Part of a small language model's weights.
Size: width 192, vocabulary 16384.
Architecture: tied embeddings, normalized queries and keys, capped logits.
Training: a variant of Adam for these matrices, 301M tokens, 9171 steps.
Each number is 500 + 25 x the weight over its row's rms, rounded and kept within 0 to 999. Layers, rows and columns count from 0. Numbers have three digits each. The size before them is the row's rms in percent of the matrix's.

# layer 7 MLP down (transposed), 768x192, rms 0.107, rows 396-468, columns 96-191
082:488522485512512495502504535523496498542494495511531547528513496537501522468514490502497509487520520504470470498477487545512553524495483505546526494448548541482456481515522487519492491538495505510499498464534436483488560497503507472512507496507501534480415524484506491486484516476478481488
107:479475532499481528474458487508528505474533466471538482486523498499484504544466463511508463506471489522471508486523518515515541495547492505495527517497502510502547461479470504557491519512502483530467540501499497476499503534461472489487489505516513471496497443488545522485502508537504471480
098:545490537465518471515513524521498467509550505490495506502504505459524502470519533497495482515531485502521491509492452504499472529458491471514539485500497468503491507540518507478508489467486531511429511485478456516495512490513511472516479507529482531510493507557530473477475508492471496478
109:485523479475491523510538534513515491482549528530497490516498492512482490502515501518504498501500474469496489500495453491514516524505504484478471519518475501465440488545460495489479564512517513494458474538520505482512501496487518468453539482490460492534520493439502488503486573524501516458
109:564478445501490516541548517531492480514505493508508488476436459459512459448479500524498488502502477522462440501523484506547514448515455477512465500537521557536500507515498473500481527451477518535513488502485524507504517526473482487519492487465518505471501492467515500483502514499486478474
112:509546489522487501486500522513484503521501494483515496492490497506487478466546531484513497516490514550512486496506464468484559500517471477468497510455513463484498497481515531515515515492487486547526522487495478536514488469528468503474519533508488523499538498501553488487511499468509538489
099:535487530499506483471488500489499507508574497526499501499533516478475491528552459519453562531474434502533494522500494508511484512515524497492473464523522476453485484472529498469514527503534545430524497461531518470503540516522516525460479483459533487523468508513508504478535507471509501474
094:516512522535457485507536488499553501510508477487511500475452447512490502484483541525519526551476532518479488468487481480481507488516549523515492516469477491456480469498541533462556520516512503471480473507535513509474478505522470548494481521488470543487485500459496521521539499516510484497
098:523521479482512483557545467512490523501522495484478498502500464549472481456470518504464490442505506466510475511511463491502512479479475464514513515488456459486504493521531492524523505486505483453487519465528486498537487499454528554467459525518514504542578506498520479500494518500496483528
086:512479515488471546511480521511472481527471580464508498548525503514507486506494518489502487496493495518516485424516526527540471489495515523539473518483493492528476510533564471508481540430482484500482512481486498508470465488503509483499461529535480459526533533508501511458503461533516503488
092:489516524459454496502481505509493520465517495506512508576477460538523503580483478504486488478482493464531521482490486530509479515491540504543498445544485476477516507506495478496522501491458556504457509495475486472522541519511514505466510448503508470542500478516431498516533504481502550505
105:520485487518477487520496477485468481443497477513492522489523475498531507466495534496520485523530489493544506505496523496469530494483511473512538519503517552525492533510515490504496498527497510484510513453515515485523420511459536476505456486487526477496471464493495498512481531488506466513
117:463466503507539527455492482520513475507513511473472490467501499512514507495537475547491542495481517522487505502483515486479503473533494542523546488469562510505524530500491534510480504551515533506493506467462502483480476481523518518479509525550518497525478520503508473496536536496478483471
106:555537514448501498487521496478514469483514468515521538516492533495542479538503539502495541475544478444481435536504498538462490509483510526501508473505479534457477478519513552475530503441503488499468487488507457496446514454503489481508477520525497463462511515522440517502538533495488510526
106:490495481472478534475504485516505558492493506452512502518474541495444528491469505481538493518496480526506533492517507475447507498489471495512505452446555517541447453507520471522500493508485495490479513471477463483535514455521460494513507508530492495508523524473457461472515514492510509463
095:504525499529514532484493471491515513512485487489545509469480501538508516484510509514486543525526474538512510500468493470499505484508523471505511464547482474513513508565491546498481525503494511478523513522479437505483542471539482485458527477468486508507487485482494489503513482450495494526
090:528544533511547527488525503497540506502548553476462501447549485498501497488502527513490575494509502534456519493480463518495497499554515505509495510515517498488524516502534496489505511535549478494507515488506517504502510522485495486502525501486520472482477502504517511482506545494520501507
099:520508467489484544474513517528475521529523446518456543539511494523506508487499490515507472518522519490490535514522565487478493474487514535519506490512491547539475537477536520492541552522513504475486518528489421545503473564518473524510489474523483506530508489501495483521512509527516495497
098:485508454483503472459529497487484494498477497488542476480508538509503478510485502491530529553546485497516484498518480455507519478506489499480480487536497534531486479515487476485496530495496465537519519478514459524513501559493491541452484525504491509516564458480503509487482535530457458467
094:488504520499500511524542494508529482486484515462506533502478490528503517510484511553514504516541494486528475489501489514532535501470561470459455504536519488459546492512489480499465519510516509478452486527466461503472515504503504532503515555462518456554545483508504486477467466471508498484
092:554536533570511500513498514497481491480495519511506474510522501487447494520496489493507503460538497467506517506497509448495484476501473525487523478491467465475488483488516492485515507486461509515497496471536514468480490516538546524505495522493459509469538491509506539470529510498496485497
097:492466497525539500532476504461530517504504486484494541510491514480485459490487480508514493505517494475509501477504468484477482507522491514465483472491509461486507513516484493497544508475499499444555487505501481514513540513520487474502506592500514507514487526552489491521471472473527539559
103:500516491523459489472516542542496476471487502480499498491502468498496502508487505508522500490532522494506493503507491514488471442497469466529502492531504526491529518549494460485506497516508518504497532508505435477509524468498458528508518529501529514517470470500498505500550508462510472535
101:495496494531485517494512475554513518515513506445495522555481477512473497459521508483514499470473489467497494514480487507447460494514535502564473509497501492532459494482502533483492520483523469475505527491472505488451467523472515446511501502506480498504451508510488516485548520506512524474
092:544533500535462497530537544487450503500510521529515474492492496518537520500564543549480487499501488506490500524532492481559494492509538499475520491528500483503514482486498500500510520493478549556490477514461505489498510524506488493472526489475558502457466527478500515463490501494484465516
084:497522527486516463497528490485486485499513537488522462518486528487510493494528540521541492482492479497514499487484522506546484515456542506509484476505518535495495499540505519544469482497516514465500455503493514545487510504462516515514517495506502539519526505496484487492438493486510496478
090:507479571544508478521497490533517451471489479510491510515477512540536514517488510507535517477512523476507503524479542507474493524509485489476506485498467492481431492466459474487487509530483487519489494425526528478478511524505530507432484545469511509552497491479501513499484518496508514503
104:517536518513475503532503525535510522503477549487483485525492450474523507480500556518519519494430532459476514509500526501543488475488475524498461513481499458490473516541472529466488552495525487542508476495461486489534498504601516498524537482520505458509477522505543505487518514486513478520
109:478507520467512532518511483514455503497491507493492528503538498504459483476516459492505518483463434483541519494511481499481550491461498476534471468532499523535507554450498475509472473511476504470523517491484522541486498516504466535492463506498508456527529537462519508483447499529502453474
086:479450492516510540470514466477504509504504504529460470503425500474461460507526538509477460485502462503493523504487483519493491519528530472513483540508499486511474463522509494529499522512475543473466507483483559509480503525475497480478478515509558473500505520516514453491526473526491494493
084:519508544536507505493510517489483524481489518502485470524546512541475512476461519513491503528552515505486547472480505490484483506543555456518526518515492496503489502499492530520519457560522518525459512504506529497480465509488547525498468496511463478499458529565490517444475484498534528469
088:499506484534467448513505537496500463500491491532489505496524516513515510497502490562534475483443527500501473495534509516524472507513517528543485513485524522499449495484510473500499480495436501564521536517482511500527522502499485485492511494520549524477443529509517479507449534475474505503
107:494527486523494499503521561522493483557508496505524515450514485519496468509499488486497530505495498509504483511511499531539510520551527498507495470472458510473516461516514470509544532479480444544499533496431508515510503527466467501476507474534525463482512450491470536503511525520517484490
081:502535500516488480486437491542479528476494496465505506487502543500471490517468494496505556445524507500515444520528508467495509492521498464515474455509515512472495491475511497476502470476493517437529502521537488471449488520459442471535468505506541467467528506473453508473511536522485484503
103:544529519535510480557518470514508451454513564549522522522505507541503501524502478517455502450543485471539466488495517524475502526524483517543528497500467522491496505542479542487520493480467533523516496527519490524491501492498520486500515447531523469491482458497519502543505478515496542516
089:511509549535503525521495523539515519491496517519506511493511482538495497479480499500497490569479492561480513492542478510515509537546504513482518499541509479509457517494482471506490537511474501534494523453525503540487524545501506453463552522489499501513478524504507582506521518463519521451
094:511555527526528445529473439502530488540468535509554523471487528503462520538484498486519441476504499494509482494494533530496520494502475506463528485522482515498517488522482504503461480510476517501487493488490547511511513455502481472480488549504540490482478517490502540466531483497456479480
100:448508517489480579505503500455497468513532488471537519500487482518482477522486498453483505498513485472459483528519473501497483559503552529496493515506522541496496522565521463511474554502513463480460483477513539493481496504526469512513487484543504500449510472538516477479488487491493462526
089:476481511498492516518552528521475504494517500517494548494501462522509486490496506455506487517514507491497495538498513525476497511484462473516472448532444453505480497530511537493513470531493498479462528540502474539481500529548453497520532529492500481475563518497504515488490496533514491484
113:490512489495487492489517505505473522525486509545495483461501491487498506494493525505508466500543485521501492487517469461502489494494539479520492513514529507500493466497522536478478512513516490506495488525503475508483545537520501456516471542443543534447504504479543460507477544487480481503
095:506502420505483491530537517506492536489491486505527510507507450523521539457493498463506531558501473509517431488494460507527475497511479526528530480473491487489529525472497528510507512514455535482484535536517497563490440546448509500518516520523526495506499474503502504514473486500492497515
105:530479493531491519516553515498535489493547483490457493475517465514493497449461486491507491519473523514480511515487501481513497524496519474493505533454481574469478465503459510531495468540492540507445506498504530513504485478520537503480525526489527453517529548452474483492497511508487524511
106:488491504481471493470508469486502484480485508528503471514480486446504492502508519554505492487493504499533483471481504502456491463502505545502483541458455453487489526549458536501499510478453526549481505525531488528503545486506475500535462442471512507502530495502474457479488500521497529491
095:502492507507514504506464503468518474469462494536544544518500485513523513505455471481464511463522523506484547481497542499530501509535498506476518512503479476478492529488475508498513499530458528475492526457512494505518482506477509505513493485513516491466513470512461525484492480547493507509
119:494495529452490515564540505529509528469441533496495513531511502526523528532515485502543511442479513552486465498541475474481479460471495506505481461490470500499548569538483496492474520483476519493489501508515460500498538504490512512487472499507515547446500458489484529493478509501449517508
108:501496516465460516452491498467509507462490513482480451496514487470519456493541499521490529522487482537517524549482484526466473569526537463508468478504481458559498475496563484476526494498529481529497535514493551475515495514503501483465484500505508471510537463506453551504489543512488500576
082:504522514537512500555511487504483543484499503521473508501535490513488508514470467512537488536511502487527521507507509487508516516563531505501514472516488481473508463458498514551463516531505524480517461509481472463547515535518464496480521498475494496495399518528531509516544495545497460505
107:477531518506493489517483480506481501493552499482517500529502549517505482547509524509534594533496530484540503503491539472515529529463480475521524503504509503523475449480496483468517450541524478503456489480481507495476539554494488495456476520521492490495514511521491499493524529517485457502
107:528475505519489498485499515523501481480495472521463466521505499474502504448533475545503473476479499473501541522549489501534520471465526466495513495513514507494506485510497463493490539500493491517501509535451511524521541523523513506451493539531473507509545491502503489466504508513475528464
096:528482498495515513537487468507490502515476496489544511528464507510460473514501534521544498507457482494485479495485527491513487519517550485548506485518552477480507539450539515536506502527495477442513471480519467498494492504487500474492488511494518463543513488509531487505481489484483450465
109:475500513473508499461485482526525508516484465543486547481536510519504515498497529519483483519561503477490501502548536527519504476515468486545541487506513513478536519533536518537497469452542497495510505557509470497476510472523485537475503482503496440473525489534493496554514516484497497474
102:516496494481475496475474502533511526507496530485514494517517440535484491484524469453488468524514536465493501466525498435528491503495497521513449519504483503480473502509507429486469510494474541492548499494490455499512468480500523497483489515527504461512516438506491488525471511452482539511
104:502517543541473474456486527494506454473480500506467522483478533491542531510476568505526534529509479530474451508463460512502476500489506494491530496528497459515498476466488527478524497499484468504464517480508531490485507496515458485495479538457520512490546468499468499513524493502497457481
096:483449479486486443498509521520479531522541538448498499514497494489497487499530471511485509503461451511471485534551505471484495481484539462509508495503488454454495512477478504481526493521446461517527489537504530447485485549535475485462514497476556510512483503495520507486508508501504504490
096:554472533511472488489524573491490509499516504471539464454498509466506478446500512560506533473521465487528513520537494494527472492516512461492528467491497438551470491544484517499539509504472525502534493505537503492513478485472517543517488498490505500514496510494484569503505516470471503492
091:472495541497472500489539526522445505478508500494514499485516489486510496463542507478471511539529478501477481525506469499518479516515478526490543494512458520493488515499513476469511503540498559487530536492507520534511517537545501511517496452445520484521523479500480543501508537490504514507
099:532536439519559514494520507485486534508502505472495489533491489495485475495509496456543498526522508482574535488470489465503506486541502501476415468518543501531470491522479472490535521505485477492468496484478501512534497498462460519497495466475482516493511469480520513507486531511506505495
093:536527487480445501512468515488532513469540485516512487468559499503497501508534513490500489490439532513543519498499472504523506489466493496549507517511469491509507474513583488462489542496521487506513477515499527516500518462501526510499478533489498509517463505487538487498514534486495497478
087:479489509508495497540500559491494524482489479523522518499545527517502489476475457524500540466554509553490508494500516523516482525547519492466475504517528544515476501516505493512495473500481462494518486475528476459540508482514483499500554522491475493457478509529480523485503479527523450497
098:495494501513490470502494485509513458495472506506499523527522499505488513504451492470504478508440475462490487468561529493473504477527526490481458510522489516511490503475539469504505506517466494495514439491560485541484481515494463549519432551526549535464489504503501496511491523518544504517
095:484519547477489511504483512484549484459482508528464508519497464530503541514487523467522468507479449517505492493444510499518488470504498494521495464508463508452501546521503507519494522516522552490496518560499491490478512498500538507496469523443530514510484492500518491469509500491526456532
123:464522491551474527535478513498494489492505458514488489511489529470515493530458493520496471543518452495503518496474526542511498476485457478526522472500524497528503498521531532515490445512508455464496524455529469500564495519515525517486544504503487515506536504501514516472482547518505500524
108:510503481534484530514505504534496511506508458483523524470521479458442495504498481500532490488511473473475509424509502534495497496485468516487484460500527531479475480501501474459495487511500495484532517481491558520512495480480480513461538527508532513494463475480501521505515485479497492544
097:512496534527513498531481509512504505511482524525522508554525507471480495518508504482510512518523519551423494471498500493516540525470492502508473488456477486524507511533510530478495490543492478531531499533488512517481491479447463494471526466477473471517513466500543502491472534472510499476
088:467520503486479506511501523518548474471502474498465505483481493494484517486435495485488510481459522506505472538525523490510511446496495503502484535459472508506543479555518460503488529542487456490504484506494530540511554554534517503479485503503440459515473546481493525480513497514529433503
094:527508509465488546517525498499499530505537511462504501467479485504535497493494481493492477516506475452498497479478486488488508533494462485474529513514515495515500475497508474510506510509543510503536517516509517480530469487520476485542473545529525499481509525510476535476491489524544471512
093:494515538506535523477486562497477512519549528457516490511478526512476493469534505500498522540514493487470512521487502487455523502485517535498514503447498487535504446509513507466548458531485530466512517499472487476483469530484497523524495532532501464532510510516459481485485582491455471515
103:507481477496490478489465529463482492493476525505519514524476509487516551487487510520478500498470473524463533502461479501473507464508500499527497515434499504465485502435545468494554507510476483493489499501497475432476475471474481551489493465526464454551519482516510462537528507512512506528
089:520523507516522467516537558510496482487502480468491482465510462491529492472513478460514502516514434482474469508508475484496466482517503503503517466488536485497495463466494471530499441538504494469487513445510509473487517530547553502481477508537482498489483521483477500528497521496461495509
091:496485472522511498494550487537526509514513519529483492539528497509541452515528488514483457490518470505501509548474498455476537499485485493484514505501516517511459529490484536499504517465449527497524558496518483510532521486441516497470549529513471523483524486446502495496485524487511516511
133:494514447550499533483495479495491501508518504433525452554473489487501489526586487473504472521514502489524508472456540509526489507470484488452463498475523486506510538513470490493501512480468501501493524515517498488478413487511485522446459473438500473501518493491475535511508485502488546484
082:488503537498492490501499473486496503477490509504453522465535495505497492528517469452485499501493493546513462547491463549498491498534475480484495530519501525473538535524519492512509499500483494496533493526518458463468509517502466485485545447476523502484459468483472503503497506490502485511
092:530482511514467500415470510477470478486477505542531538452494486498454518478508511507504490529520532482456478484523493486509512453519516530529472533487478490517466463526482495467504509520478537515497484493506521492496473469520485476477515514508522509498521499499517492481524510521471503488
# layer 7 MLP up, 768x192, rms 0.125, rows 397-468, columns 96-191
107:479452484535490516490510486491483461509496553489512513495485504476517524527488499481489493487486501495512473509497497448522525446491509543467491515450551537503474488488478498512477537471485507427502508518517533550481444494487494455485519491512508532522505480516486524510514468439483539521
100:502497523501520527483485508531472533501502481522524523509482549502516523489489453531484492499514524524543457490506491490518512531514522498492444542463528509490454512540494563506464498518513521530515472504494501509500469442462525487463538501486497494513494501452451569525503452444481483547
107:494524472484527485501485502524512527454479473485509462534488532497521504520499507468496486466536485528492473458510505524481546491496477504489507543520479540474478500477504522506527490515539482505509501532535481510487489494490536515501501491531500527499479514503498512505513537496504534512
109:491526489462491497454534473489497470497512482477490488560515477450495535544493496525482533505474477464518472500462464476497534500480534514486510510501526498511524511461474508511445527481554472478505491504482502484484515506523548424507532470497490531509527503497517478504490497472517549480
105:474509523493532498486492500517481492499511482497496440552519487496479488510485470517525531499517540476511521497511475528470493514491504527501426534460541536508500511489490536500474492492514486455514502527482501517514455480484541489502487467478475516485536480521475517539482508488508531486
096:453470533500489519485491476537454463532497516468545517520483560506523517523490481514512490527517540518493445494479444540510521483524502476474521500523541519493498498510477525480473496502485493474489509482536558506490491490427514486432499483523478511518518502486469533477493510494527516580
094:469512489450530516508520487495465495475496491502489469511488516491545449484480489530495513513490512502511561484478525523471534496472484492469488506523500494513499510528484514505488503490562464483511535499483506454504477501492521468501488499482513475521573458523509505511485502517532488522
097:495471485509486474460472504491488521517502474465517508517491507465504475531497512536477471469466508523500494489494466508470490501483507471475473518483485495513523505500497492505513512496475447508536489473530494494510510454467511533444473459510497505499470489508523514527558489491495523515
093:528511466476522481493518527548492481497526463479520517513478486507533524455511494531508507489506507498533518478495473459479517452497482480499517533460519485485481543495514518506512500487451495482525527520470515521529504496454511478458527521498487507505492482491485552531501495495466493530
097:495527475525475505490562474571483528528487485471529494558468506485564518494477493503490503491524489530494499497519528519517519425500485497479474489497548502498511558538471523494487524463480497462486534488491517539545488502459504517484526511481500466489502483513499518520541523499530478534
105:461506484528522495510449438520492468528503516493511470531473510483516501521486506492511530519466531490510474475491468501492494471520543504489491508500486541457517490494463498486467504486514516502513494550532529529510490448485524544492516497507541487486485498520484520515507480504512511501
112:474473515506430463447473480511469504515467468466480529515507469468553454491477470494501495450515461488483493486495524478510525507506560478472503496503508495543535491491475541503508506506528483480508481499502470515492497538494491487459521493477487515495575518516482497476539473531487512529
101:514550486525488453467493452505474481501478516501493470492501534488473472507468469479488500493548542499498496533450475480518549499489529467483501516508558495521526493515447523469496478525499493474539476534496541494537509470470473536505475454462513515495548459522494536519503524484470489497
107:485519484502526470463515472490505476511520505466528459517478505482487502553511433488498541476518461496498556488447493479504496538479507496522484504486521501529491555469491497516479522423497502473511499513442501497526462509497501499494476525508501463476499501493506554487483493479463522517
099:521560442503477510516506477504508503463512446475474506514529555507491451551485498492519451494520499557499469503519518517517501485522482512510493550516503511525500522517485490507544479486536506504503498486490501513504492497466502528502476477496501523487514505512475525511509488513490535530
098:530514446462474514534511508476488483497509479450513453474493488469505469478490427519550463500497518527502499502484501532508515503439538470506505485501532478505516547513497490486457498536492449446514526546499502507548448505486506498479509503497504484540505479498465525473521511519490510500
094:472515451504537465493476468515496474498527498495574460523465524512493516531500516515551508509515478500536481497491493515530481488499500528536463496529498489488529527474459475469522481502514468469497516503520538511476480546467494516505490509545522520513486483486482513507536539461508479452
094:497559521492509501415508495535494489476475497502483479476446560510485470514504488506499510544508540468471484509481509501511525476494509465491504539505513511524523475543475533501456507485518513495544471533541505497482468472518491504512526473529485494472547503546492501489478484469483482525
098:568552525514536494493485498538494497524530489499471499474477500458497501512523480514469498497497526483540472495525459500449508483501537505507501504475487507518490510520493475500544499491500511500508463506498525503495465506505465465480529491504496536491546482526482493514496528496487552478
099:483495471528506487506514507497467499481522466494530438504490485457524454486500519527505476493485503488499554502491476442496453496456492535493463506467475522475486523502459500517481527480495513469455483481511529536469462509434532477528515470509506510567517485502495505493513519507491494502
104:488482488489512476492496531491485485489480477504502472482500572456525513473521491510486484487465534529490432488481441475509481483454488540487496500473533501491477520510510465469481500478521478505512508528527498492488470537484531537523515512499494497470485481477518472538532500509510503521
099:513497519511562503506478497481496503541492485486485520525483515509491483525502489522525510501523490517458499493490512482526505514500559514473496579472510514524540506489450515533464516477498486500509491520511545488484486473506547510497520502508445472488549495502473522505464479510524502507
106:473546468487521479508514499523498510518477531460503531546457523504489502453515496502524500511515471549513488507465471528490538511489544502504520517508515488524563495526498500532479548479531550447489480512513535527468469466522464508543504489515475521528531506498501523520481506492531506506
096:496520465526530495453478454522551474503492472514524521533497510477508497491474469476536461536496505531526515529509515489531531479531449524482487493494532514501488525544492519428511518466477451487530535509546534498487465484468495508510506524509470503480500525519460508497489489463535505518
081:548464469527479514481499481494479506487535497539496494506498454488536454474484460441475520494493524510494499528524502480495524477514469495525515508483537511511484560491526506480529489513527506496525507517528513506513525494516516474474494502460475476477516491508536490490539482497513519527
091:503525459481469541479472537487520480522497507493512490521498522460495507513472515513498516501464536539526505448524478496457524470487536519537463517497557511521546524519536465476522518497507472497536466534525525491526514506527489472532531504504500519505503474494516542528513469471533499482
100:460543494520517494490529521498511531494481463491522452526492498469529460533522433469535479466528512493527495465495456505497542463499504453481477512500489492492505535556472508530477520542497527498518483539505481522555455534509495515492516481497514494492547513474456516485532507521524495493
103:505508483520473538488453513512506429526476513514513514491520516513535473551487531510494478506506519480541492512478490507482514544521513512496510512514504500474480486513495533493449536508527486456536469515519456532514510443506487496490541483492534491501503504542472477511469470468462496523
093:470526493491492484494506497470493485466473478503499470515514499488486541494453523510498550498522542523542460481525502529499489488489492475501519550512464530483502500515480528487446488484490510476496568503523522524528526490485540459525534464536495517473480484487510494509484481483509465501
094:505522463502498479529529513518479472518471456483506496554476474461506469487500462476489517490478530495530489507498521465490548489481504500503486483461506523485513508463489510483475552491483424469548520516499468543505480478497502494516520477527517530503504507511483512536520517439482519473
095:455544488506488482469517498526496518530478517495523453547471526464476536518505520525494470520523499467541535522478455538459538510504527533487474502492505495543535486509468485480502501485544473475543476501531518536534498456555480542532525505569501490543508489480508511513493507501527491497
104:481497489473496512498529508570517515515509473523490476473476503511520509498523483527497472485498500543526481507496503503506544486451502495485524547528494520485497508510489517517516540462498508497502540535514508521516532471480510494432538504511503482475521497529498543529540520515480518524
086:512488517483509458480521448497554480558492537496540484524477507497481481505512476503529479496434553512487493510469499489491495476477527567475488518479510483523523553505488508502515530476578496513513550510478533488524491487486490515509514486511486460515508513508435522554528496529565546480
100:512487525515507521467480492501530440535506510483475487470483544504516498500528521493492447498524528498503520513522490489499496463469513518472489520507540541516463509485494490495464573462533516459546501552489535459511510462538547459535518498499517481515525512480483505510492455447551505483
085:473499488472513488485511468509476480505494452481510501532495465475528437528490551457476496457458474519502493515498505525499511526489517500530511465488465495517546505547516523458475519497506454485487511573488528496476456491512517528511519478462471526488481544495522484557500529535471472493
098:487485495479516501486479478548480494483482496486549559516519518484488539516483467519537501478571509520463467459499552493523540473502472495523500492520499519504481497535503533468480487465473489500511493512513508547458490499498561458513512492536500528536497503487500516539513489466508500533
102:511500531508501518479488483524469506496487501484535499512482539491520511516470478464504469501488531496479480482475488546521489499467489504525488528490526533504552548529478511506442503472516471518532518505489520484521499498510493494487530500547502491487502513514502531533509512461528519477
093:502522501494553503496467475504521482534478498542537481512501529485498481478512481553539501512469489527525458495456496488524526488503499523534511502480493523475483502502473516487466479432528481522583494514481525468507470508437511488501493501515504531524496475532456487510505499510498537484
109:435512484528535454521555461481499499475499493492492501481515531518496526490504499514509513497476513527486500500504469493515545486497491499497505508479492543516466504540457519516511516431482512501499469494495506483504453518490528501503537530500501487458522472560528462502500479473487496511
097:484479541516529508435505536504500487542493543513485502540521515506521456496537542542518500515530548483511464481464479509454533493492494537485539526474490513504519462493462515470474463435540513474494455529516495501488487526495551464496483479480493522496498507506515497508456480498472528526
101:519521513515587494459515504493523497548501487504514495476475486501500481540494473542481483467499495469468583423466502486527504493477523497503521538507470482543507497530513495486476518468524499503508486556480505483500449484498482501516499494479490494458516477509507550519525487506493472508
096:461519514491511491457498446520501489531497501498518530496524493462525549502494477495525490478526519500529540500488444493455504457505525493487416525456514501509473549545473498488529512473476521486490550498556521530513498484473498483513500476462517484523505518504463483540519477488446490495
089:491525456514501506521537509549500527532533488452477480503461473484471485535506534542533520493500493495520476481498440518487499522477516511558473502475518517515530488480521494475462529502557503484535484532493457515466498502516494475531526486472494541523498508516507510515526529450483513493
112:481484524488536502513496476504478458516526492471535457504484489483530471520506526482512526502502536526507440475453526513467505503482524502506489521500542502512512513515493521479459497484507469456497469531501487501531504503490551514472490451552502500487529507496531514551501478492485522528
105:495467531517524538484475508522461561508454474479525481495500544476529514476523454501514472507513491571493492497487498570471551488494507479487509529494542524502494521508493509504517508509486530513522459471524474491510512454500496507511536476521508507527533492500469529524477468465519504478
088:488545472492478489492525480525512487491489509494502526513481512504530467519535521460514489500499459467506537504511506568446483466458511476501500499466508498538499512506472497482496535470492493516483491514496530508446499528526467487465540522514477548493481516481497489549514497486548550464
101:458500460465471500513496514510506481492464472472545482472490493458514465516496453480521501491512512497471474451453462482502517456452487521485456513491505524500532501554475553506494482489528466474512490510497476479503461527512527455471508487490476485513515511510498465500501519515522480543
106:494486504487497493528513475536503528475442458520524487476510526505566512498490511507515493482490489513492541509530452471500521452448515513495472518480531511514561551530500487518509516508565460519501533527526507503565438524502509489479507514495493461479517451476494507565520494492517492488
099:510546503538542486510487497530518499551458507477486500518447507508469508494514521490476500499531514527547476493458509518491503478518473478451488522473512526506503536506494523498505503472539489487557450507541497503491522483540511524501527507547457540525532517493470525505489487491525529504
109:484512495515467521500484543517466469485510471480484539509488457472498450521478495530560490511484565552525505478507481514473495497516528466455518528470518494501535492504485516502475543513499525500489492513494539509480532479475546490503476460509518486500511513511513474516520539500497502531
105:500498507534483519462472503500517511545513513520474475475527480454499455469513452509480469495515532541546489498492491494464474559481522510529522510456497512515497501494432498511480471526482514484489485489549544510525473520513479475530524478527456507494531491469489534522485513512512514522
102:504464519495527476507471491502502524518480478491502524491517534472552473505489517513551514493514526513483501459430521490492531472504544506489474501452492511521557483532498516515475543488529483444519527555499514513468485478521544522504494512518474477491519498534467512502483463464502524526
098:479517508528533482492494487517482549494518485476517503503511534487540519470501473477490477490467517504543533511491510501485501515504532546470480477508489516549513500543478494490504517459486473490503517496538510449540479456497442452497502472456502521485531504481506493523472504443503534531
102:474512506475504490517479496474515504527498527504502525516482534506532512514455515484519469526468577499488513503482503496467510496503510503452472498468486506472486503544463498484475527444519546488470484517526501505539477468480496487491506471512435470495504492495472487478526484500542506563
097:500502512509513482467488490507557479579488533479490477500531518504508474513480513517500483512512531503478507491458501497474496484488508509520470486515498517522505511519489493476496498439544519466482451522466479490504469455503506476504513526540478548509540494470494472512490467480495506515
107:495510505497502483515496515514488501518507487488551501540498497495496502544437499498503406521500550527518489475517470521464539519476547523490478497514511537507555516498508508510465495524557493520533499502502520490515451491509506526497532487551483483496512493485511523511514501454505501525
098:488487495496501528522491517509501523481516483540499491549505532487559492531460505545468502507471526539513519502516465509486531426503508500482474491503506532539508542529448526487496515463478535507531529509554485535500436442513486515499509451546473503509492532470482484478503490527496490513
088:493515471489469547461481477532489504479526527517475504499507474527518413415475519503528494487500521464481499488496496472500505511471473500528458522526535487524524518532469520468527513498516487506496501565497569501495494501514504504508484481549493478508484502486474506508530507499501501490
094:496532492517489502484463489501504487527514531491489527486482499505563501510511438554509499505559529553492532538494480522518520492484520532477495477481529480527509519492471521512477497467498531516521548502542491488501529497515544485508493475463545470546543489491482529504517472478478530487
098:538485496535518457504487460530523515526519489445495512521489530474511470468509491536520494490506552479522487513482523524479507495517529525494509504485510566554492497489491480527475519462504508469540488486505524503520463465488518455504531490532465498476489523518506522523500453499481591474
112:463499510541526505476478508513509438504493479504493496553514522468465497525474485468552512500493531519517496513503496552481545458476500468495485484470496504506537534536488510516483515463494495495476496490537508478534466523488545513519528482523489569521518470500529524485497529488510515485
111:480519448506497470510501467494453516482475450523532488504480520461502471484514509541475492493463505522545542481493510516497534498474494487510491496478496545517486505496541526524504512493501431520500507483485504476525455527460530460497509506482479503502521500496475500535524508488476480503
097:466503496501539529504519483538467518509508486454484509526481562503504500494485486560511482506503477468524517525519439503483496443472485473518459521533533506539499541491458504495486516447489449525520521511502468497540485514463490465493502509520517517522514428524455481520518458482505493531
094:517503489527519479463518509515493447545457513455532482508473514486509541552492486564507491505496488534512505504489447499505509499484512521485452525540519525499492530520492500508468474489500533479545525493520537494477486466503500507491499493517522509498486486528504495508491498473465545514
099:447515470478499475536515500513505474505480481480525494498514500505506491526515510527482456477468484490495526445492531482449461522473487528505473513478491553493493510487490465512503553489508464470529484481473491491476509485449501499498499506490520502515500462479520510512544562490445519537
094:509488466484491509490533485489505497541447480509472521513494517485506473513469515507501445478427523499573473503493493511467507507466513506485477526506470509492524552538502518518448523473516510518494491501511536511523546477523518468491500486490504486489538517496497488525493455490530520482
103:529527520447551499474481528500470515567486502488525493500440504497497502515527532519497486480520533567481465470500483509498483500529524488482489527506553472496524492501460465495502550487500517420502519484478503536509503496509515481456511475519503500517531494479506492508486521471519573520
085:458484490492488530447475451508516514534503516484491543515486533504474531520522547521503491487469548487506512471454520501521517496506514557511487527483477524491539507537512504478502546438496494505529477529503493497504479478443476498486525458464487495498484493513517501515529460500495502480
097:492535488486530508472481524507483476507441488470503517496503503503513523516521506520503511438510574515493462450521502513510489473479519487513484524535483513549507484528507479487425503472499543483491466550500537480530489481528501530505523461541495542527518500527488483489518506526467517517
113:463494480464492508470498472527520484492459501475476470481490501455498445501521486527535461520478489490501505474513522512491504459440500481487517514462525490493500516493495512472453510463501532537510482560515531497488487518486501522420537486481501478536537484513478538544508492511469499496
089:510480454510491501459489516496506461522547497469525471540491486491499511479500463487488491508453472537519472457491489494504527476463505480508508498468578504496508530526494474487472493508490486473453490498499503526451504470522542486488467494543508476511515471496518538494511521495473499518
095:444491522529478534468495503532522531492497512481503492483491535526503465523475442516525493482503474505502507505461534540500534464502528474471483501514496535527511509524494510500485483439532492510514495516535511508501475496496552493531518500501501481511512499546487508501467477454517494491